{
  "d_model": 640,
  "n_kv_head": 5,
  "head_dim": 128,
  "d_mlp": 2560,
  "vocab_size": 16384,
  "norm_eps": 1e-05,
  "init_std_o": 0.0,
  "lr": 0.00593,
  "lr_head": 0.00703,
  "grad_clip": 1.0,
  "warmup_steps": 200,
  "schedule": "wsd",
  "decay_shape": "sqrt",
  "doc_mask": true
}
Each number is 200 + 30 x the weight over its row's rms, rounded and kept within 0 to 999. Layers, rows and columns count from 0. The size before them is the row's rms in percent of the matrix's.

# q: layer 2 attention query, 640x640, rms 0.0794, rows 201-222, columns 0-159
# k: layer 2 attention key, 640x640, rms 0.0806, rows 201-221, columns 0-159
q201,108,167,179,257,243,152,166,178,199,238,206,211,192,244,246,230,164,147,201,171,240,216,189,220,197,158,236,256,147,225,226,182,178,172,179,203,236,193,208,236,198,185,202,153,206,187,162,139,183,170,180,190,229,169,175,218,120,196,151,238,202,221,261,178,200,202,240,183,173,208,181,205,222,184,199,214,205,202,230,174,170,235,201,203,187,200,256,218,202,187,177,150,250,202,238,215,195,234,234,215,168,174,172,187,202,188,206,226,189,219,226,168,252,183,203,240,162,175,198,238,236,232,245,226,193,229,134,196,207,196,176,221,185,199,225,214,246,184,251,228,241,224,201,205,165,170,227,173,246,221,172,241,238,229,209,254,197,196,217,155,191
k201,111,203,171,193,215,221,232,188,224,205,214,196,235,199,181,218,202,185,200,203,173,171,218,154,191,170,200,170,136,180,211,205,216,209,236,187,192,200,260,164,209,252,171,168,224,214,198,246,226,233,229,193,210,196,187,252,163,191,208,232,166,209,175,202,221,249,184,151,211,248,244,208,217,213,199,183,221,164,184,165,255,172,265,220,193,225,183,243,210,152,230,196,180,191,211,227,183,214,166,175,196,212,226,216,206,196,186,200,234,242,233,208,257,191,171,210,215,226,236,207,204,234,279,179,233,175,179,197,185,209,223,194,206,147,201,138,203,191,199,201,210,200,228,189,204,210,255,184,243,209,167,171,163,179,227,181,135,237,176,170,191
q202,107,213,220,241,216,228,158,229,263,253,188,198,202,212,236,288,229,246,193,205,223,179,221,277,156,200,196,184,185,195,220,187,206,246,195,184,188,189,191,165,148,172,224,208,216,223,226,209,149,233,226,210,200,163,223,160,157,220,182,245,219,183,215,172,237,211,183,146,237,248,260,187,195,223,211,199,176,187,143,198,218,181,207,172,235,191,182,171,238,220,207,186,243,256,203,206,181,227,186,203,182,166,233,227,150,193,193,213,210,208,180,200,150,204,236,171,173,200,225,168,165,177,191,188,219,201,136,165,146,180,210,172,223,198,181,204,186,225,201,202,237,199,173,204,191,202,182,219,251,186,198,216,205,188,235,189,270,182,204,209,151
k202,106,196,167,192,242,223,203,168,153,162,167,236,182,180,178,204,160,174,229,212,180,186,214,207,214,199,211,234,216,161,186,147,189,200,199,203,234,245,200,220,246,196,172,188,167,182,225,191,203,207,148,234,172,225,227,162,209,208,197,130,217,187,210,167,258,172,179,162,244,155,227,189,180,253,201,233,132,202,200,188,197,205,216,191,187,217,158,168,185,213,196,198,211,191,200,202,198,216,256,214,196,143,214,184,193,213,182,197,211,133,183,134,223,233,208,159,184,213,166,217,231,181,174,182,162,146,174,169,225,211,222,216,213,208,177,188,235,203,193,143,166,182,176,113,214,198,176,219,195,199,218,179,220,207,172,201,165,198,250,219,222
q203,105,180,228,191,238,150,207,224,194,178,199,204,259,193,222,248,250,182,256,228,190,198,213,204,239,149,192,175,171,199,228,284,201,190,185,223,180,205,217,182,189,245,118,192,214,195,213,242,223,218,233,243,278,163,231,185,200,206,238,281,124,126,189,164,175,151,264,240,185,166,177,200,244,184,214,203,211,247,190,202,210,202,164,210,150,205,225,234,205,199,217,171,192,209,232,170,182,204,200,245,186,176,205,233,214,181,124,231,164,197,205,212,232,170,198,229,245,227,204,198,249,237,191,214,228,251,163,241,214,208,154,163,165,181,129,210,183,199,213,235,188,251,177,175,208,151,214,191,241,198,192,188,279,249,207,218,194,222,189,203,229
k203,102,178,205,172,205,215,177,156,223,263,189,217,196,215,176,192,199,221,235,208,153,198,186,229,219,155,201,185,187,243,237,223,202,217,222,203,212,213,191,226,180,137,206,171,208,179,215,294,193,189,205,177,197,235,198,235,209,173,185,187,228,167,170,214,214,200,175,126,223,171,169,172,200,239,167,219,214,163,180,162,169,228,189,199,211,230,208,173,205,168,230,201,216,211,191,233,212,202,246,185,205,216,205,223,184,212,189,166,173,174,218,188,236,203,188,200,202,190,195,246,240,222,210,195,165,146,153,232,165,185,263,191,197,208,160,214,219,141,230,189,214,210,184,245,228,186,219,207,201,189,226,202,197,198,213,155,191,167,215,209,248
q204,106,200,192,156,242,172,151,169,251,192,140,223,178,208,194,182,140,169,225,241,168,212,195,182,161,260,273,221,259,204,139,237,205,208,197,250,177,209,153,222,201,193,206,197,205,208,232,199,230,250,213,187,191,205,202,236,197,271,225,201,198,251,231,173,191,202,228,212,189,213,177,168,191,229,156,213,219,171,240,242,241,175,227,165,233,229,197,199,150,203,174,208,167,240,168,214,211,234,230,221,181,269,194,207,148,213,158,189,156,181,150,172,177,212,172,178,167,187,183,253,185,198,164,176,220,200,227,204,194,172,171,178,161,208,133,165,201,211,149,134,221,203,241,229,183,203,212,211,183,185,167,186,161,188,167,245,133,246,220,219,197
k204,105,183,197,161,205,195,186,266,198,182,142,171,192,182,232,242,199,150,186,135,160,168,204,202,210,203,200,239,204,211,231,228,198,169,208,231,220,204,175,202,187,258,173,260,231,204,173,223,208,218,227,216,183,194,232,223,228,210,216,266,229,200,257,184,165,238,145,198,169,181,200,214,178,168,216,133,133,257,207,247,215,192,160,174,191,228,208,200,220,192,201,208,152,199,197,173,172,163,198,199,145,171,250,238,267,204,213,188,200,172,194,220,175,234,189,234,150,168,179,205,219,203,164,166,201,217,151,249,196,176,201,222,207,197,258,181,173,204,186,227,182,189,171,144,148,158,193,178,237,198,136,208,257,204,215,185,211,184,196,181,187
q205,108,193,163,193,199,221,222,211,233,173,136,228,243,254,161,194,195,214,206,127,201,199,214,217,197,213,208,161,205,230,209,214,211,139,196,199,191,210,150,146,190,199,270,207,211,182,198,198,158,148,245,230,212,238,129,219,132,280,201,178,235,172,178,173,174,153,207,170,236,164,176,216,180,181,211,182,187,192,175,206,232,158,185,202,202,201,199,222,154,158,264,259,184,149,214,224,217,174,205,200,241,216,223,192,194,238,189,195,221,184,222,125,189,190,198,169,196,188,176,230,246,216,224,241,169,238,271,196,204,186,204,244,227,234,204,182,166,216,159,141,178,161,194,181,268,192,196,209,193,124,223,143,236,192,162,170,146,234,200,186,176
k205,110,201,251,207,195,234,161,196,156,174,203,160,170,226,224,150,189,202,207,200,217,205,200,215,194,167,188,211,170,199,194,179,159,186,208,203,204,189,171,207,142,197,217,192,160,209,244,215,137,210,196,271,190,246,223,204,233,183,206,162,212,184,207,220,158,221,260,160,176,187,148,205,195,138,178,212,201,233,171,210,200,133,184,147,267,220,201,166,180,215,162,238,207,171,206,192,194,174,197,214,225,197,197,236,149,160,182,213,187,162,225,284,211,217,217,203,193,242,185,211,165,190,197,185,192,178,242,221,214,213,203,296,168,208,228,179,169,174,279,194,217,251,198,232,143,169,194,241,215,257,147,206,195,204,223,212,198,193,151,178,178
q206,105,228,237,242,213,205,187,152,180,246,235,199,147,131,168,161,215,227,199,188,224,215,195,203,184,188,160,223,244,186,175,217,249,194,206,214,160,199,229,171,181,243,219,117,202,177,226,231,222,194,156,207,188,210,182,226,200,212,197,209,189,217,150,244,204,266,186,218,230,193,176,198,232,191,212,233,211,230,211,131,144,185,180,162,170,180,179,212,149,213,185,209,175,230,176,134,259,200,220,201,203,180,148,162,237,228,236,206,228,197,166,224,216,195,212,186,173,223,178,205,161,172,231,285,219,182,184,202,217,223,185,193,252,139,186,231,94,227,223,249,197,209,211,250,168,144,274,220,192,252,183,168,255,184,199,188,233,214,207,221,170
k206,104,183,188,194,208,209,185,220,206,214,226,199,183,256,211,228,248,258,207,206,130,175,139,192,197,208,284,199,226,221,232,211,199,187,149,199,170,245,207,220,197,215,217,220,237,147,171,188,233,172,148,209,238,159,213,209,194,164,195,227,236,189,186,200,200,215,187,254,264,201,185,204,182,204,190,286,185,237,240,204,197,201,162,140,194,174,208,177,198,244,221,196,214,213,167,193,213,218,192,191,305,198,171,184,201,226,139,235,193,179,248,223,223,205,256,197,226,215,209,191,132,216,205,122,164,220,164,168,202,219,205,199,214,146,167,170,215,210,186,252,194,200,229,229,202,169,204,226,160,166,237,272,202,207,188,231,131,173,203,194,260
q207,104,234,184,180,206,182,152,240,133,184,166,132,219,202,230,153,192,227,232,210,189,195,241,208,215,196,173,184,185,173,197,251,243,242,235,181,212,205,203,228,154,210,168,190,204,169,241,166,188,180,199,157,165,211,243,215,210,178,175,227,206,165,195,208,193,185,192,214,226,157,179,214,190,179,167,222,150,235,185,184,222,221,220,186,204,214,199,172,131,201,139,248,152,166,209,220,180,183,242,236,228,188,238,212,233,225,171,150,199,214,266,192,217,212,226,156,205,204,220,182,93,214,176,221,211,138,123,170,205,242,234,226,255,179,174,222,234,174,161,224,210,190,200,234,179,254,185,174,211,182,218,212,237,183,226,187,194,191,218,183,212
k207,106,198,222,259,187,176,213,228,169,197,214,219,212,255,211,174,210,180,203,205,198,232,220,186,268,241,216,224,186,278,203,183,234,199,203,190,122,173,191,203,219,204,230,160,203,185,170,165,213,181,211,188,201,198,224,216,269,195,226,199,205,204,114,176,164,195,216,139,189,187,155,209,224,219,221,207,223,237,172,204,173,171,182,192,194,244,230,203,216,210,180,179,201,181,200,237,203,237,234,178,216,197,152,194,174,185,146,197,222,200,181,160,267,200,176,146,191,171,180,187,200,222,223,261,165,240,239,189,191,184,193,270,269,179,150,220,201,197,190,191,226,207,222,171,226,151,197,181,211,240,173,184,170,197,223,202,228,165,217,154,231
q208,106,236,233,251,224,181,138,192,146,199,166,172,243,195,238,186,144,176,253,160,189,160,187,200,191,215,218,233,180,215,203,147,220,183,236,238,183,179,143,216,202,212,238,234,197,205,189,218,153,183,196,209,172,191,191,242,195,197,217,217,201,193,187,217,219,185,212,208,142,197,235,226,227,231,218,186,173,159,196,167,173,179,196,235,286,219,197,192,200,163,142,151,179,207,194,214,220,243,168,183,238,197,218,142,239,192,198,164,228,190,222,225,194,232,182,163,155,189,214,177,189,245,203,193,238,211,182,192,198,192,213,161,211,214,174,165,206,178,246,185,257,174,215,190,165,232,216,233,217,231,175,218,208,200,229,189,201,211,200,133,170
k208,107,144,189,175,240,257,262,192,202,152,251,204,209,248,201,198,219,187,190,190,227,222,176,183,226,250,233,247,185,219,191,203,221,206,205,180,183,185,279,249,166,208,222,194,167,183,205,207,213,208,212,176,194,211,190,211,191,164,230,203,218,216,186,208,176,181,162,203,227,221,169,226,219,200,209,172,164,142,136,154,222,206,201,185,222,234,183,276,255,238,193,176,218,245,215,206,200,257,215,189,186,233,246,204,208,162,194,171,193,218,177,218,211,205,246,140,207,206,225,161,236,207,248,164,149,202,217,165,146,161,234,138,174,200,244,257,196,258,166,223,249,232,173,204,198,175,208,159,178,198,208,162,237,185,231,228,238,172,177,163,218
q209,111,173,179,208,200,202,165,160,136,131,242,180,230,212,223,211,202,217,175,208,248,212,187,274,188,169,179,100,211,204,237,157,168,212,222,196,207,212,231,161,162,193,199,230,217,236,227,207,211,195,242,188,225,227,235,227,197,239,200,176,211,168,199,226,229,210,211,243,167,217,193,186,218,218,159,138,178,232,183,198,230,241,226,182,188,272,181,182,178,176,238,202,218,187,261,177,223,225,197,237,155,180,186,187,166,197,183,165,204,193,230,187,175,184,219,260,121,218,167,170,226,196,171,238,135,194,216,252,145,207,144,212,190,229,225,194,195,151,232,239,179,195,222,209,213,254,191,181,266,273,237,167,204,230,211,172,269,206,244,227,203
k209,110,251,213,224,192,215,204,158,240,227,217,204,217,179,161,235,217,177,209,215,162,210,212,215,223,197,194,193,200,195,203,187,154,155,246,213,255,260,202,215,216,185,256,116,182,231,204,245,212,185,223,218,188,236,164,213,206,213,206,185,239,216,210,186,152,132,233,272,217,186,240,176,197,196,239,237,205,213,247,178,259,214,123,165,193,172,169,242,186,201,219,240,183,160,193,210,235,146,226,230,211,167,187,203,246,182,245,253,213,196,207,181,221,180,218,223,236,208,197,201,167,209,200,169,194,233,187,247,192,209,252,209,204,189,209,212,235,149,199,208,207,199,180,195,225,165,221,180,205,223,181,157,215,153,207,210,186,240,149,215,196
q210,103,201,189,227,215,226,152,172,230,175,203,233,229,195,200,180,215,236,161,223,190,165,246,245,184,200,179,237,203,221,214,232,165,188,201,172,231,180,237,181,177,206,175,180,175,194,161,180,232,219,197,244,200,210,202,170,187,240,178,191,243,175,201,277,267,217,196,156,238,217,175,192,179,187,217,196,204,281,260,151,163,193,213,182,203,129,214,188,166,163,204,189,199,212,210,181,218,177,190,237,199,186,169,180,187,226,208,214,239,204,175,193,164,251,193,206,207,159,197,238,223,188,160,188,227,154,213,190,246,273,209,230,180,178,181,179,143,187,198,245,170,229,250,177,170,249,220,150,215,171,184,188,198,212,187,165,200,217,201,185,182
k210,104,212,190,188,184,191,123,187,189,212,213,228,293,149,194,220,246,192,218,227,236,172,229,193,153,225,216,194,188,160,207,203,147,190,171,170,200,143,194,233,223,195,187,217,219,162,186,183,194,173,201,214,179,213,169,231,207,149,201,138,201,222,259,199,225,108,138,223,197,187,176,222,209,236,196,148,146,194,242,193,246,180,233,253,182,202,249,270,217,213,223,161,176,180,207,147,215,186,208,156,192,242,171,197,165,213,224,231,183,192,181,187,187,176,229,217,205,206,189,192,180,172,236,238,195,184,219,249,216,179,181,255,201,179,183,242,230,235,200,194,219,214,260,252,211,155,248,196,207,176,165,212,231,153,193,210,206,241,177,197,264
q211,106,178,160,192,219,165,172,220,204,150,252,238,203,218,225,180,214,208,180,131,175,148,207,173,243,240,182,244,253,169,218,200,196,195,249,230,245,246,175,205,179,204,209,250,168,225,181,217,225,181,220,195,224,208,144,224,242,187,159,217,237,146,201,133,197,233,155,240,253,212,177,213,197,207,203,219,206,212,206,186,211,198,155,191,163,215,238,195,160,198,195,204,208,183,208,168,228,207,267,134,220,188,172,198,218,236,226,213,246,194,191,218,207,237,202,210,200,246,249,205,219,201,183,222,171,159,215,211,197,188,158,209,196,224,262,242,257,212,151,188,215,233,174,229,158,201,228,242,174,251,168,194,190,243,197,112,180,174,193,188,184
k211,106,207,199,192,213,224,127,196,243,195,232,192,224,174,182,164,195,215,190,220,163,209,219,213,209,191,216,229,151,212,183,223,208,156,190,209,195,213,202,240,197,185,225,208,190,249,138,197,134,214,195,204,182,168,234,198,179,201,212,139,220,218,178,210,170,200,210,203,147,161,260,231,204,199,233,277,216,213,175,206,161,199,194,264,223,214,224,173,180,170,155,186,176,192,221,138,212,216,168,190,225,168,193,236,141,192,194,180,132,183,183,211,200,177,215,163,215,187,240,159,229,197,217,221,186,249,198,204,191,221,175,112,130,135,227,218,226,230,232,154,218,184,188,129,186,157,220,219,175,202,151,204,216,189,206,169,217,208,198,166,213
q212,105,219,237,168,245,226,198,161,159,155,219,183,213,271,242,145,193,145,202,198,185,238,201,143,191,222,196,190,196,231,213,151,164,204,151,159,201,206,241,232,221,206,244,245,224,236,190,195,224,264,207,221,189,195,221,270,196,169,225,169,150,243,209,196,214,217,201,189,197,221,215,191,186,216,182,197,159,193,226,206,171,201,124,195,206,183,182,203,161,148,204,184,228,197,182,197,178,248,158,192,197,175,210,168,178,224,243,275,195,143,150,216,184,195,144,215,226,170,168,205,264,225,187,172,196,228,205,208,151,200,166,205,286,175,186,215,170,132,198,191,186,198,198,198,207,195,123,185,107,229,210,250,213,198,131,240,227,169,196,224,228
k212,108,164,167,212,182,268,187,220,183,227,204,190,203,197,205,214,226,195,218,189,212,177,196,185,189,195,190,163,177,248,168,217,176,189,191,214,222,197,215,201,194,211,167,185,210,220,172,238,231,199,191,194,215,216,209,173,190,200,162,159,145,223,200,229,211,175,217,205,186,180,201,190,203,208,205,246,224,187,198,203,175,211,139,229,177,177,142,148,175,181,170,185,190,213,241,110,245,246,203,243,207,190,226,188,171,191,169,170,191,220,208,155,169,180,202,234,223,197,197,274,217,240,159,214,215,220,237,202,206,196,192,186,197,202,146,190,190,217,203,178,171,242,206,140,190,231,190,194,271,224,180,238,188,247,213,134,123,162,216,125,151
q213,102,185,248,185,176,202,166,211,205,185,224,226,184,231,219,220,204,151,184,223,204,121,187,195,233,171,203,229,242,155,183,198,177,193,177,189,204,174,220,203,261,182,180,264,123,201,278,188,188,174,238,170,163,152,215,281,172,189,168,216,223,225,214,201,189,223,191,183,165,204,213,233,173,193,232,194,259,188,166,204,186,211,156,245,209,141,185,228,227,192,182,223,183,202,194,198,225,225,203,175,189,167,249,244,210,186,183,169,176,147,152,202,223,210,191,229,219,184,160,212,156,183,194,188,235,160,175,139,208,211,181,162,163,202,185,285,177,214,172,208,231,134,215,233,201,270,216,187,187,197,203,167,232,183,229,162,179,174,150,187,212
k213,104,175,252,241,166,222,230,215,214,215,181,182,230,250,190,163,194,180,173,207,168,221,205,175,212,231,216,203,241,188,176,165,222,150,188,229,169,211,204,200,181,155,222,220,211,188,182,193,188,152,213,173,212,166,216,249,208,226,189,251,199,152,162,229,278,180,188,226,207,212,161,206,191,161,178,155,304,144,197,255,161,229,226,223,243,190,229,219,181,192,134,204,143,196,222,239,201,208,74,191,183,175,183,215,201,215,211,191,183,177,188,156,212,223,183,178,185,200,148,224,199,181,230,237,145,192,232,208,131,240,204,204,217,168,200,204,178,279,177,206,220,257,213,177,163,227,134,243,211,204,262,231,174,184,191,216,245,258,186,234,191
q214,105,177,245,251,170,190,186,255,197,193,182,246,192,232,222,207,177,169,212,228,205,210,233,169,217,207,177,191,254,180,181,126,187,171,213,179,176,187,209,160,204,206,163,199,242,182,207,209,224,213,221,212,214,217,188,234,196,171,196,186,159,179,223,217,248,229,222,174,237,203,211,190,219,226,184,241,232,155,178,205,201,230,176,228,130,229,196,225,194,178,258,175,159,225,201,231,217,228,190,142,210,230,181,221,235,259,205,237,171,250,206,207,186,211,197,180,200,130,184,164,225,179,185,276,202,183,254,219,165,180,200,210,135,197,211,268,237,218,221,273,214,152,204,192,194,160,179,187,193,256,212,220,204,144,170,214,143,191,199,218,246
k214,106,197,239,201,198,206,172,178,170,219,216,186,216,248,226,168,209,171,174,206,187,173,171,217,220,182,194,246,220,229,211,176,221,185,185,194,205,114,169,229,174,183,218,170,214,237,252,214,220,172,170,184,146,134,262,212,256,169,216,164,230,244,210,214,249,267,211,205,138,220,211,189,165,171,233,257,190,178,193,180,144,197,182,208,214,211,164,227,203,200,197,220,198,204,234,219,165,226,203,184,264,202,195,226,175,176,217,180,196,233,152,223,232,163,178,196,242,231,172,230,197,228,210,124,205,165,205,189,202,212,195,185,163,201,193,244,212,226,198,162,148,175,167,217,198,137,198,204,218,197,225,210,216,213,221,225,189,241,173,195,231
q215,104,173,227,205,258,202,216,199,206,242,175,208,219,167,165,211,209,216,184,219,189,185,168,128,196,213,215,229,226,221,162,183,223,133,217,196,238,175,239,181,174,191,190,230,263,241,212,224,274,186,239,148,161,198,211,218,178,148,190,241,161,208,197,238,116,168,178,156,210,234,154,199,238,206,242,182,201,208,163,211,128,205,172,189,185,225,198,204,192,180,216,206,147,177,209,232,138,188,230,201,199,199,258,215,191,173,215,165,209,229,174,162,201,202,183,167,189,182,173,155,207,198,234,168,221,233,191,180,224,225,245,194,182,184,140,212,195,135,206,176,182,206,188,256,200,173,206,173,177,204,170,272,210,212,176,215,165,180,245,191,197
k215,099,233,179,164,207,194,178,141,219,228,199,220,216,216,226,182,201,181,200,180,160,153,210,265,198,190,179,238,181,227,251,165,184,171,224,197,205,212,161,218,279,178,242,220,163,195,189,219,203,145,230,245,170,167,246,183,212,202,201,228,200,217,195,191,193,248,120,160,201,183,213,232,187,220,181,229,213,200,251,206,195,217,148,210,216,209,213,204,186,176,210,203,154,204,183,208,212,187,217,177,215,209,195,197,207,210,214,207,150,226,194,188,264,207,250,195,223,245,201,241,224,169,135,184,165,201,160,161,227,173,160,231,209,233,196,217,208,184,203,186,200,177,250,149,180,228,207,267,217,196,210,204,208,224,216,210,229,194,203,126,205
q216,098,150,205,191,196,279,216,213,190,196,200,206,149,208,247,197,192,169,199,207,204,171,219,179,166,268,204,213,236,155,219,222,151,225,199,203,198,210,169,258,189,192,201,251,196,200,167,204,222,163,264,220,207,250,222,127,261,129,174,236,170,198,218,180,264,209,222,169,196,231,242,183,189,243,228,178,195,189,143,188,145,156,240,166,160,192,175,178,198,217,215,139,250,196,165,232,224,221,221,196,235,215,222,185,181,220,194,231,238,232,148,226,195,219,148,198,225,199,160,176,177,218,160,192,202,174,206,197,168,182,155,115,215,184,196,218,180,147,161,191,209,221,183,202,149,203,166,235,218,167,189,261,230,225,175,228,155,199,188,201,223
k216,101,190,224,213,227,201,149,197,239,143,212,138,238,170,231,151,178,190,214,240,231,168,209,188,220,200,197,202,142,231,173,223,155,207,219,190,189,232,161,256,229,179,167,217,203,229,241,206,206,234,220,177,178,217,209,206,204,192,222,119,210,196,173,211,271,221,218,231,147,214,177,220,161,172,162,170,172,215,237,186,237,194,214,242,199,222,213,262,190,172,179,191,158,194,190,185,188,168,282,194,177,176,195,205,185,198,166,186,190,240,190,217,201,205,220,179,251,148,233,145,156,190,197,218,212,205,161,241,159,232,135,193,171,200,210,184,194,169,231,188,221,267,185,132,190,298,215,210,227,164,205,175,183,198,238,163,147,162,234,186,147
q217,104,179,180,190,215,199,185,200,207,147,166,233,235,172,156,256,177,181,149,163,236,212,251,199,204,183,201,194,171,173,178,199,203,207,178,181,164,167,227,192,180,219,237,158,200,212,231,201,199,164,232,198,203,167,195,247,204,176,213,165,180,251,211,159,208,160,178,264,228,221,179,196,201,177,149,205,172,195,188,190,228,205,194,180,199,223,194,190,222,174,202,210,218,213,166,220,168,254,196,168,217,187,171,205,224,209,143,212,222,170,170,171,258,195,176,222,195,215,240,197,250,179,229,227,189,200,250,207,201,230,175,229,223,184,216,205,149,189,205,197,220,238,251,196,192,241,196,243,225,208,226,230,126,163,194,234,203,235,229,254,201
k217,105,195,219,189,225,231,228,132,241,231,174,220,231,188,224,189,196,209,207,117,199,228,146,199,179,137,245,179,225,224,226,173,212,227,192,242,203,238,173,150,155,210,252,195,182,213,228,188,169,218,149,232,206,196,189,173,197,223,177,165,216,192,211,257,218,107,139,233,218,183,192,209,195,188,195,190,224,195,229,168,183,203,198,226,128,186,153,238,219,174,201,199,165,197,213,189,247,177,246,235,169,195,181,206,186,164,221,184,183,205,234,212,136,205,220,233,208,209,211,227,180,152,191,133,179,203,196,192,162,145,233,196,228,178,182,125,192,237,232,225,266,122,166,183,214,237,176,224,218,235,216,184,217,181,176,193,195,167,132,184,164
q218,103,218,167,233,291,214,214,173,207,181,180,189,235,204,204,260,189,201,228,235,194,199,202,224,225,210,160,282,193,164,154,141,165,191,197,179,195,203,210,215,191,178,164,200,179,140,204,198,232,242,196,226,203,234,150,195,195,135,232,198,217,191,233,207,205,195,232,222,190,212,149,178,192,193,215,245,183,154,191,236,217,204,230,214,186,204,212,181,202,192,210,173,216,190,203,186,179,214,141,155,244,183,230,165,149,173,195,221,168,214,197,201,213,210,204,200,155,211,197,190,218,219,198,203,176,203,198,228,188,208,178,208,222,157,160,217,148,148,171,250,175,244,224,189,218,174,255,275,198,226,174,214,174,192,168,174,173,227,223,128,212
k218,102,194,215,172,209,228,166,243,239,151,230,234,224,231,200,232,207,219,176,235,206,241,175,189,181,217,152,188,194,174,241,219,174,217,201,186,189,216,119,261,219,226,186,160,251,186,203,182,198,188,213,225,169,197,198,194,282,218,174,185,205,207,178,202,187,220,101,217,247,233,196,180,200,225,206,206,200,218,201,193,191,193,162,197,183,177,181,275,165,204,191,191,188,193,224,214,227,225,284,165,187,247,189,208,205,211,245,174,169,182,178,125,210,206,201,210,218,248,264,242,220,164,193,122,172,218,223,161,222,217,187,142,190,228,212,215,169,167,199,177,241,230,174,213,219,236,206,223,219,230,198,223,223,234,200,211,215,204,126,173,184
q219,098,198,204,188,225,197,193,211,141,172,161,215,202,168,199,251,218,224,193,174,269,271,87,195,198,137,219,193,222,145,175,215,269,197,228,212,191,217,218,189,220,194,216,238,170,180,227,171,142,156,185,221,218,205,206,197,172,230,210,158,194,224,221,206,225,210,216,213,215,196,224,193,227,203,187,187,217,222,210,228,210,178,179,185,255,194,266,210,163,178,148,241,216,196,219,232,156,223,223,244,175,199,219,118,170,207,164,158,245,221,228,229,201,256,150,213,185,122,210,191,205,169,189,188,215,146,234,192,193,205,147,211,175,235,184,162,197,243,152,239,204,207,234,208,153,187,204,188,221,170,214,163,220,230,203,183,195,168,201,215,215
k219,102,179,213,193,218,169,182,191,198,174,222,198,213,162,198,160,244,202,198,232,203,236,247,224,211,191,266,130,209,252,147,219,220,162,188,240,211,179,201,196,176,213,231,215,268,185,196,219,153,194,211,204,200,219,130,202,209,166,209,200,172,162,227,164,203,194,207,171,210,230,263,210,152,165,187,164,173,217,179,236,204,163,182,197,180,236,227,194,191,149,240,200,222,220,205,216,223,245,214,175,146,153,200,238,214,220,174,194,249,190,210,214,196,206,197,186,181,211,227,219,124,226,209,162,199,272,228,142,244,172,233,211,179,203,190,206,227,198,226,251,173,213,215,201,176,232,122,231,127,240,235,216,202,173,187,178,231,241,250,177,206
q220,103,192,202,175,239,194,144,235,237,173,176,225,209,237,152,231,186,241,227,204,210,225,175,177,123,209,224,175,216,224,234,231,167,165,238,249,158,244,135,189,217,235,231,233,229,186,201,227,216,165,172,195,209,166,197,193,175,181,244,235,172,171,154,194,218,248,196,142,231,215,164,194,187,194,217,170,216,166,176,184,210,237,189,149,192,226,167,231,184,201,218,132,171,207,165,173,153,192,169,205,196,265,218,204,165,205,220,177,196,230,202,215,259,196,224,207,188,197,221,200,217,207,191,204,189,192,218,201,277,237,152,222,228,248,162,213,211,228,201,206,192,240,115,144,230,213,216,212,178,197,217,220,222,189,203,216,175,176,231,241,238
k220,106,244,225,185,144,197,234,202,202,166,197,265,211,228,189,228,217,250,212,172,165,201,166,269,194,192,271,232,188,184,140,213,220,208,231,214,218,204,157,247,227,222,191,241,189,199,267,161,207,184,179,259,221,188,209,181,203,198,185,192,232,217,185,197,199,167,180,228,169,196,209,200,183,202,225,247,181,208,181,192,154,235,227,179,236,201,185,167,214,210,201,215,214,194,201,205,206,206,158,189,202,217,211,235,214,120,206,265,178,198,203,140,198,231,178,193,207,225,230,219,207,211,223,256,229,226,163,226,223,173,151,243,200,185,207,177,253,194,162,186,189,201,156,180,201,203,189,207,262,233,161,167,239,214,222,179,184,237,247,225,207
q221,098,195,193,154,190,215,204,210,211,236,179,217,189,288,177,208,183,212,197,171,220,153,212,202,183,220,159,253,212,165,170,140,177,228,236,169,192,185,208,206,146,229,222,217,210,204,234,212,182,139,243,169,188,187,214,211,231,196,153,217,171,202,160,177,185,197,241,217,205,199,156,221,224,176,239,177,248,136,211,191,175,206,210,211,211,178,241,269,182,236,267,154,225,190,238,217,218,201,171,221,194,218,272,162,243,225,179,157,206,195,193,188,135,227,236,199,177,237,194,256,180,186,183,232,210,234,210,144,208,221,222,183,155,216,246,193,224,238,179,183,223,234,198,212,184,247,172,223,191,141,210,130,199,169,165,187,201,209,198,167,177
k221,102,176,212,158,236,235,173,196,219,199,138,175,179,191,196,208,232,210,247,149,202,163,217,184,195,242,171,172,225,215,229,168,168,195,176,202,175,143,172,166,237,216,159,213,189,192,183,178,181,188,146,159,138,212,265,164,192,216,228,211,247,174,250,193,201,216,196,230,247,213,188,147,262,196,211,212,205,185,162,262,201,228,182,235,256,176,257,210,204,214,189,226,182,174,219,209,222,213,172,174,242,190,187,214,210,200,254,224,183,197,190,212,185,204,246,145,215,160,257,194,224,213,115,217,183,226,219,207,125,186,167,161,195,213,246,199,187,185,192,196,180,214,209,203,200,285,211,260,194,206,228,266,177,139,191,238,189,221,203,216,189
q222,105,194,231,217,183,201,234,189,151,176,200,155,164,201,178,221,238,167,243,187,257,189,199,183,180,155,216,229,190,144,244,204,190,189,188,178,217,203,178,180,165,197,204,224,183,199,166,221,199,166,183,213,200,233,183,229,152,189,173,206,222,168,238,212,196,168,199,238,116,196,224,212,188,229,193,179,163,211,258,229,226,223,227,195,213,189,169,172,263,182,158,217,233,155,224,201,184,202,201,182,274,226,193,248,205,207,259,190,203,224,116,216,214,168,226,187,215,179,200,226,212,177,196,213,137,185,183,198,215,228,218,188,209,236,208,188,178,181,175,259,195,189,185,225,206,197,183,141,184,188,163,201,185,199,219,201,209,158,208,153,232